Weights of a small transformer language model.
Size: 8 layers, 55.6M parameters.
Architecture: RMSNorm before each block, rotary positions, no biases in attention or MLP, normalized queries and keys, some layers without positions, some layers without attention, local attention windows, value embeddings, hashed n-gram embeddings, an embedding shortcut, learned residual scales, capped logits.
Training: a variant of Muon for these matrices, 1079M tokens.
Each number is 500 + 50 x the weight over its row's rms, rounded and kept within 0 to 999. Layers, rows and columns count from 0. Numbers have three digits each. The size before them is the row's rms in percent of the matrix's.

# layer 5 attention query, 256x256, rms 0.175, rows 107-127, columns 0-127
110:535443519455508562539531484432509539418558564514509503580540470530462556445550470490594427556452575476476559567503377537530504526448395544557502482521558555483466547556526525487583453605585477436536635384523549592590523487503471480465480549520501528479548461558568518408536468474561427431616510477414492452455480480507505545466493536593492442435497539443510537487508512551573506567504
092:399490488542461470466488486490482500480451523568535495602648499487501477420473525455482421461470567485583609529543514517434623446518410494511517550563492529468477504461522471604555432579593475513525524475396416498439500521542431505506480508512528523457416511424504468511590513482498527464530370556536473511479582557487499448481583583481565510495450356509497462443509493430485510485445
090:516500512579515562564499474594416460460437519482561520460550441465551507477474444512527510517427528558540573446538496565543570519550438549510385416581464495512604456512477592461448452536503517454462508606449538492449532431413489483467458432481522466537563522447480528458581567478630514494573515499492467542505568561476509407490567451443532459474468565618488580654512519505571415493472
092:497577513505528555521416557501502500450479574448481542508470608486537494519494424500472519417467544528453515572499509460560527424513489528534466519533523565459601551425465475471467522610402508448481558449517467563551564522435510554497553487460468533474461547522516494466476527517482558500497445520572477511530496508484470529445477432438476586598512558477566459474436556516458577528607
098:563542445519551489545561471554534506530553427522502507542451536482496481421501524471523556376539592421523533530569593509423495485529531466524573529484472487436433544520450508438480400465520437441495586482511426448529515506511575525351483526497423550500396543544482539396529568472469514446502503608555428408486567527502521551530547448484508478467550458460518417493413463501511474540534
106:475440566559480533458537443469503494537480498546503432455526430416509384474428538495580497529450480513438512448544436462557484521552521483465507466494458447433557454465510406490524542481506505517433367519558514471531506474477495484504470559490540520515567440492483507568423543436456484523546572464568400479527451556483484526535550542441415628527587557485513521465615543558491527440454
091:569494441460440500554494598493536545555610564432546543498448490525393495546582478607482532494432511551581371524522466479538581503486435477514580489479429559630489459468498544523501472456517551519465571536392420502542487539486506476482441516487462495532524506493487544461502446432375476497548464497496547493558484567471432501473500464534534480473464498456582477514412478540535458544477
090:488562571550574520475511470461440544481513546490563521558492543514477557462463516454541437530506483554499480533523508469502449502401562508586474572475452448489518481607599443568503452522524501502509506526558484481500521516449440613396460487466499515494474478633550530395431431542581585545515498461532585515561478472588493526567457466499452489581547529487557528544543464466530563472541
101:480487552506562525428564532623400392588547472525467458486434441446468417531425527554419478452428558461501577440584518444539487544543462506443482482502508477480522469566430418444567541483498473522489534455453546531520527567448504529516433453463472460466475535517481553443495512530490561552526578458559488535509595553586463507506578541406566536526450496542442447540577528560533573461529
093:571543484467484524504495498499437442510501505574534518472510527499524641470507497478549527441498530562584595331466492487504429440441550422622475479459507498361526489473482554551519505576504591615531482576515496423589559557478444428575505580538554475508564389435490506444476537515575463521529503491372536469551477484540542485488439509426524580429602452523469494508539483532439531475497
092:426435478513504444516534585561460568528482504530518428476521509500475542493607446516574542446475599523475503658492549482469526572537523523440466534511490572533450545580493517485457551504436553580477574549506551552571549515550600536449481457496515513533552620638465551511442526471388545400475416454536511513507526584506505536586460472513517471450477547469611521535470455428504438559491
100:453497549409385542496495451471499550495598504507539604529522430588447514542532516525490544438433475531507521491542478585545510573494558476501399487441443581534508586533485457490400502577559516452454491450481483489552452477475447421528457547547513564498446524489456532415552574476428524542523442471560548537463545462442422501503540471489417460488538527546595503485422501591456413514521
093:556549427459546537524539454475521508460444594460506478512511501464350615522565468432449446506505497430518541509580461454548546471439421595522465448448522588514457560563555568486458459569572466444488549461468557615442536477600556538506448478508471451404502458529629420459458537504533454428511511405509540581535470505636532526537502455644452476536487546503494464440447480508496471564545
091:469544534597479517604460535508572484420585508529544529518494440478528478556411566449506540485512499524512484566533520531483508587523404449541481525508497471524522447532394522515521531541489506398393568567618469499570571528426524420420542538539508532500570548559520567605580435518392455557599452512536422557460485476521493599489629539554402569552505523538540466494513539525548483420575
089:589501471427488541484536551523588499512500484541531499479479509561491568474505465478497468492433530496485531520450545469495469472574576508589527506476483557536489580523553443462552505506478460501492555429562569513479488549501473586434572376416569528578375491540514567485498426460463598427508589534473600522450513479597470470540402556537559444460535492484628555501450475473503487458471
089:454473544491496574466519620524407493497567545443512427482469458449499407533495584496456411598516599391492502465421510526490460487596448540411571444504516602473521519535488492521478492421421392532499453519475518444525584570419400516448513501434516532438499494546528509527519459429508491512439464486501512506581501532539476464512529461569546499569469481526460620530525531518445557554468
090:516510485432565447536466490466560498453520398462509506392457466535461595456476523475540426531560487464484546496442566525504424430449614499468480505593461550428599449492543506540496514470451503478474502504507518430423447530417527539362531510480447429508490495528604448515517485493506507561505543555501461410575481384486470542452550504488553513538507569427487491472562575475592545507557
085:397518441579580509506452507531447477483506440552435399447461567525582476421525451506519451523546493502424535561414541493474534595563542454460470465569561510419529496600486511503608545542506500406537526457501381542435508427499512496620430483571497563546497463496469541551531504492467516421501367480519492444469454578456565541607528641429486550451591535485456499526539598531492451456518
088:559540457428450492540465451503510534472415425499516496496538512439426410443486552590570454568499552535516568508505514535519508482569517513471443472610473548537431465574552453479495448539553497511428499547537452559586507469520522510553412537513473443484431488543515550549484569506508401527510463480542518489535583466593499488529474580473460478558494410540533513525458524522519417423545
099:410522485582448473479581518518480547558564536444547470575422553445449539621492495435505470444440502418442518461481428458473588623485402483502438524618519564512446449451433476513554513485477504531505525468556465490593534536433497427539564536506487406466500457447562481595510382526490529454418444499386534541531458530505531400492495448463499546472513417527495512538521468504462453468537
084:442476577490538460522485498563486425524446555518454472492434460526471474543516503518498505468484410582505538554491450442604508448475486576495492489493463538387541523408436524523521613506505482427433460506583530577517464446410493568588531561598459490494444567357517522413454451492479475487594469529543489518461481508479490565552528568482510518487452531542579510443478452563461523494484
# layer 5 attention key, 256x256, rms 0.171, rows 107-127, columns 0-127
096:471401484518530497545598525503542526549580554409506561537495454491541573445553460548484553527469409463547531465490507440460541437403479486621475448459582541416499574474456484567527580528511543511491574399503508520560568548476500525475586468522511494423462505455566508551518499395508474443539566556569564481528471439491482528506406559631443430476498483521529538486519437540552472531501
096:435564514557610497531430511487485538503535533549503570490566581475575490491423525511485435477552541395540536591574506431501453579547495527452522380520449426483512406520508557431508493525565406412432505598440485428436475429548430498464547487495424587511457520534439348399487544457475491491402453524578496518463415450489529469376552435618511486503505464523523499455507498453511546514485
108:518524515491622457496545486458473467485466437488451520522514542532568441425536471491525552491578518489515511446479459422471486569393519526508561529494616546511503453524469529488497488501507427448522514398391486427383453532412407444437496510546542547461560506436480406556549433504488462564461537423393457394439410528477562490509530408506496471437515464485447549461424471429471593523482
089:445492374491552452420562539459413596496466515520463496415415515482400477463510486466507470402524459478498571539488561582562535470462388500537523504504361462612487552443452427510490494514403512489444489532543493490492497470454545470541510505518499436599333488538526546405423421543502522536480492449526529408489491520457496533566459474504568431430461514497528453636554512523461456523518
094:516467450514541480523530480541459510505485537575486556428503476531550549531493517413466553475559443403459485430538587557560441528438546525547662491547457557523576460462562485597449554561431552484513579358507395531537419472556533463503506567515454569573545530433529453485505452440589481530518468408604528580454512412443490538456515482383534480542511594543492519530581500543463498502555
101:615525505541467622484472484480437588440479412572515512496480458569444480429501508478517458513543511445593483523547461473538389479467500524556511492507458537454559553495520530390550546491523527455548509487480566524467490554490438534582482484584531507484563436470530500448491511523360512491486536478471339499524481477429513597505482514390558513528501512481477528443500565551373523500450
102:422409404468593460604495538473439533512386533451473504490454457483535517472576539481441489505519474553463449595402510574472509476600490585528586396472461443498462607523539478475418467460533489512486565477521433457561507499521456473508526580470423518607430533531525524523394563477458512478573565525574574566437514488539559458500416441555568532448516460508553504533492506482602438499457
096:527552501641536473562528558467473489463463414515471514513501434416500506437514433469648413451457474469512463469430495567517437457401534554469548538443574486486569507521522539479497534514517540502520508520460505500438523506427474541534559524569555406545487489453506471456472526533539484601424527492462485472490519578537464532554497464516532474622574567546487585475475516446466501524549
099:465543440479521450413534496540515525479524486483536488524575413480433503542474552497474478485513594520548471531535554503445574467590461505459606523554589532511414482518526526566500555510479609407492500548536562557453477514459403489539425548459604566502419480522516494593499555525559442451464477455471537528496537512434489523495478464532537485390612484453505469500498482579416643521447
100:458531587553554549509548389515477553477517477484473493468478469498401452422510471483500388500515475547436504472532458429472441513514534542589400502439593520458471446521513478483543510479490458482503512568470567533501455471421523567490508511552484492449540536580508514486513529503498581467493391458506527474561428510499474523336592539505540588508530516454558383492466527491430526457540
101:500464454542433453477552515537599437545520520485521433508486503468517534561493456471532566453547500470484474522404567445531494500469385489480416508457505403452474594459493573491503501522464452584465534463492482470481441470542542462558514403432553475579480551506435517482453559425422475558435478366591539551583457485511482508532509475534606504491564519478526619569514495535531411462562
099:494423457510452564438413416479497445532527542413494569400613517524417599534571506518554522494528526508495489466499545519498513406447424426379560467449406495551483553581500539504410491438593528538436531535503464477508532418485471424572484496460608573557463524553511499557509498427531495486530485443564530452550518537536555495519525629534532537510538605523439462548504441545506493492507
106:498368551452515451511494502449420453492529597432557468511572461498459519530529476531538578505571385468510505548441551547515439423428428483531487470506447478528512499389472493549524499519414547522511483429560487462478612486508491522630474470521454512490489608538525556557424473391496498549520506444534596494510500451568450521566536553596544455488489539544535607427521485538567516496502
096:455545467536482507537558439349604448529511444549538469506461490459570530392536503401498576486483550475462541527402513474546489554473500487424526478405462457473435539593473486539571496581418482495506611534403496410569492557501459503399508498513541526435481498471403430602539504564553560478494414492547454539495402530422431527506505433498472482489523495508475435565480518538454518418521
091:405498528525443499481478558578404452521532401489539504468523524527508534470459385531521463485544517540459486487523469480546515446496525468504665521433426541536572546445450512582486575514480396449496519499553442528489491514441482450460523576478502416436489544437456567507548404449527533514493464486482574572545477574526399485581480519563486581483445565430508530448531490511520504498458
101:462579420448577512400449457424540512597518530473522454492549535476576563569516564529459475529497551497477590597488488517534501528516476472569556418455421557466429531462587480521542526528515505479496503537538515547513513536558452464514484481507528489553415553544465578547595490471441431463486437515527589473502578552607461425479578561499470518461515518515445534504508462475532525436465
092:503521532451491500522573456516609460486485490485480422566535530560513494476564456461492524475564542568530504554515497539480421458479474463420394623460382455571593539570497470549447414571543507461421533434445494444526503498510478504471462480465498503507442530556472468424476496551567587553469587482507444466534470456597444603517419402445419630539504523528443433478475558510489465492398
092:596441498460517493492459468527513486510517497494556498484513457449507419499443466448551628491499609519536477555549523495493439428463496458451465551504498471490520456513458578456513508486461481538600451483546490440507519451606492546513410495480495535493565418457557575550347435534548564471432560485522479512527539638458513388559503637493491419450558443497444433537548586502422475483564
105:468477460541595499505520551424544579481527505476481564414456471458622511471545585505569550540563529437498500483525451442474470419488500489414530544510532413491430486516469477513459531409538447470462525433509479433507602537411529504480482536469523474534571472496473472481572462550522459459468611445515466537498455472581534547474470479579431481513468407371468481485478546486442553482448
102:453483473613545510552482568482514477492512556512499556547498598457492505532478576463490456500600553431515428560483554528442528424446486604478467560507501420495454500496514521457562516570418562473433477548483445472446545511555583410504481464388518449543405502495454382485492534467454574514473529557454469492420479589573604546520500477504508481482508419593496432511462406504424577621518
108:503599469427484463561497455379490505522465511547420591469500517450449475546481479474527464514593478407444461439539443479495430498378450513519569477556521472539512517426489599424511499470577530442556501422476561415505518494392490562498471538559517469524464403424457428454582395426539540442499503396477459472420467536482585567568477534467445517461473427450504569452460521460499542552417
# layer 5 attention value, 256x256, rms 0.198, rows 0-4, columns 0-127
098:526390492475528496530535461427600537560533475471545515478463419510590489592530498480549502481527471482532488564467423475560572449513443465444514509517502485515361543512463493492504530545415468486438455514585534483464536482546599510481531441418522438436471405458508493544479488515468484507534477488552511486546572489492470440495444391512586471530470465452511410525563557548384535565563
093:430435555447464439499533507475467556501460463579467548459526544557483530462541467566497512493422475443464469476516469570474452457497496543504501480433609484509513516526475464550538475403505381442425500508483589431520540573454511460532439518531466562523615419480622451559422439539571491522551413431507509426532520482498543522440489491484613516513362523467494483476482448489507494558559
108:490446476463519569466544440532615522454508537421431491515555444556522507529511548511483554411431462491542554513507513497470443600492528564463383504500530489496490529473548526532531506517510531442532562532542381556545520485529406553486440555474463606523433494465452516508479580545503628441556454500602543477431462585460416555525476578580436472556603402491503501529604539429576496465538
103:508431524447459559441543446588547505601468523540456418476463570557506450525543529493536467491479402540592409488465484478476531522442517528493526433564437469467523480588484518422531471515447476497472459433431420543517567466430538476502540484550457597541419458517473507629478484531504486490548491504508514585496575494508420536479483515478545535521566497473447511434436468508528492544540
106:435469442532570564541565488468547574519501473565562461504509532531481474457490630470495492439433536474428623487546397495473559551438615521484551541462490537511586528565484528520469491496402586469531592543479541548504560492495486467477458462491542396529435426574510531456518506484565587501518554458408486524557561521534515466470505516461544543477510443554543591479506443478460524455508
# layer 5 attention output (transposed), 256x256, rms 0.148, rows 0-3, columns 0-127
102:444560523504574391590501508438471462518496474501517451589482526491528497376521591500515505462550459495433451509511557420485496544459494427568454466490446607510532600455531479570617399520558561575514504404484529478497531470432462524529500458453571499556532570511510535435564523524469524534512453570504531424455475483502472411567521582518535539505401448513460501472494505551440559474466
093:471521552555492445459448572472563527492500476525487439577567525507515483534515452404522488513503519529443487405562551527466486542543580390478412462565508422555602435491575521499526574480491474526531522494491566558503498504492512581505538413466556390507570478564479571518502507434464478523529588524535477541484462455484507498512467428500490465511540449574613482453528622459457541485427
106:458448572605636490577476563407422515473492492466566614445548537447469506466414605490561426472512506516431413486465460454547574429461552447527563516498492487549480482661465445507498538499494569518483514473478492481458573474547540493446442414555512456516536476454466512524460517507480498561498486457456407490431439486481536447512572499429478591554482507461443514554511453457475514396481
108:480623533434501600542438526561527557552473453533483493553510592511534491522459456446527543443519489486403574513493419458507494507527537554495475441476622454530376577512495497489488537506462549574413536501536530564571535496464558490533463454481550461473539495535513548448538503513420480512503455544520485485541547402485504533518432459513530538449493449639395486577531555553525466571534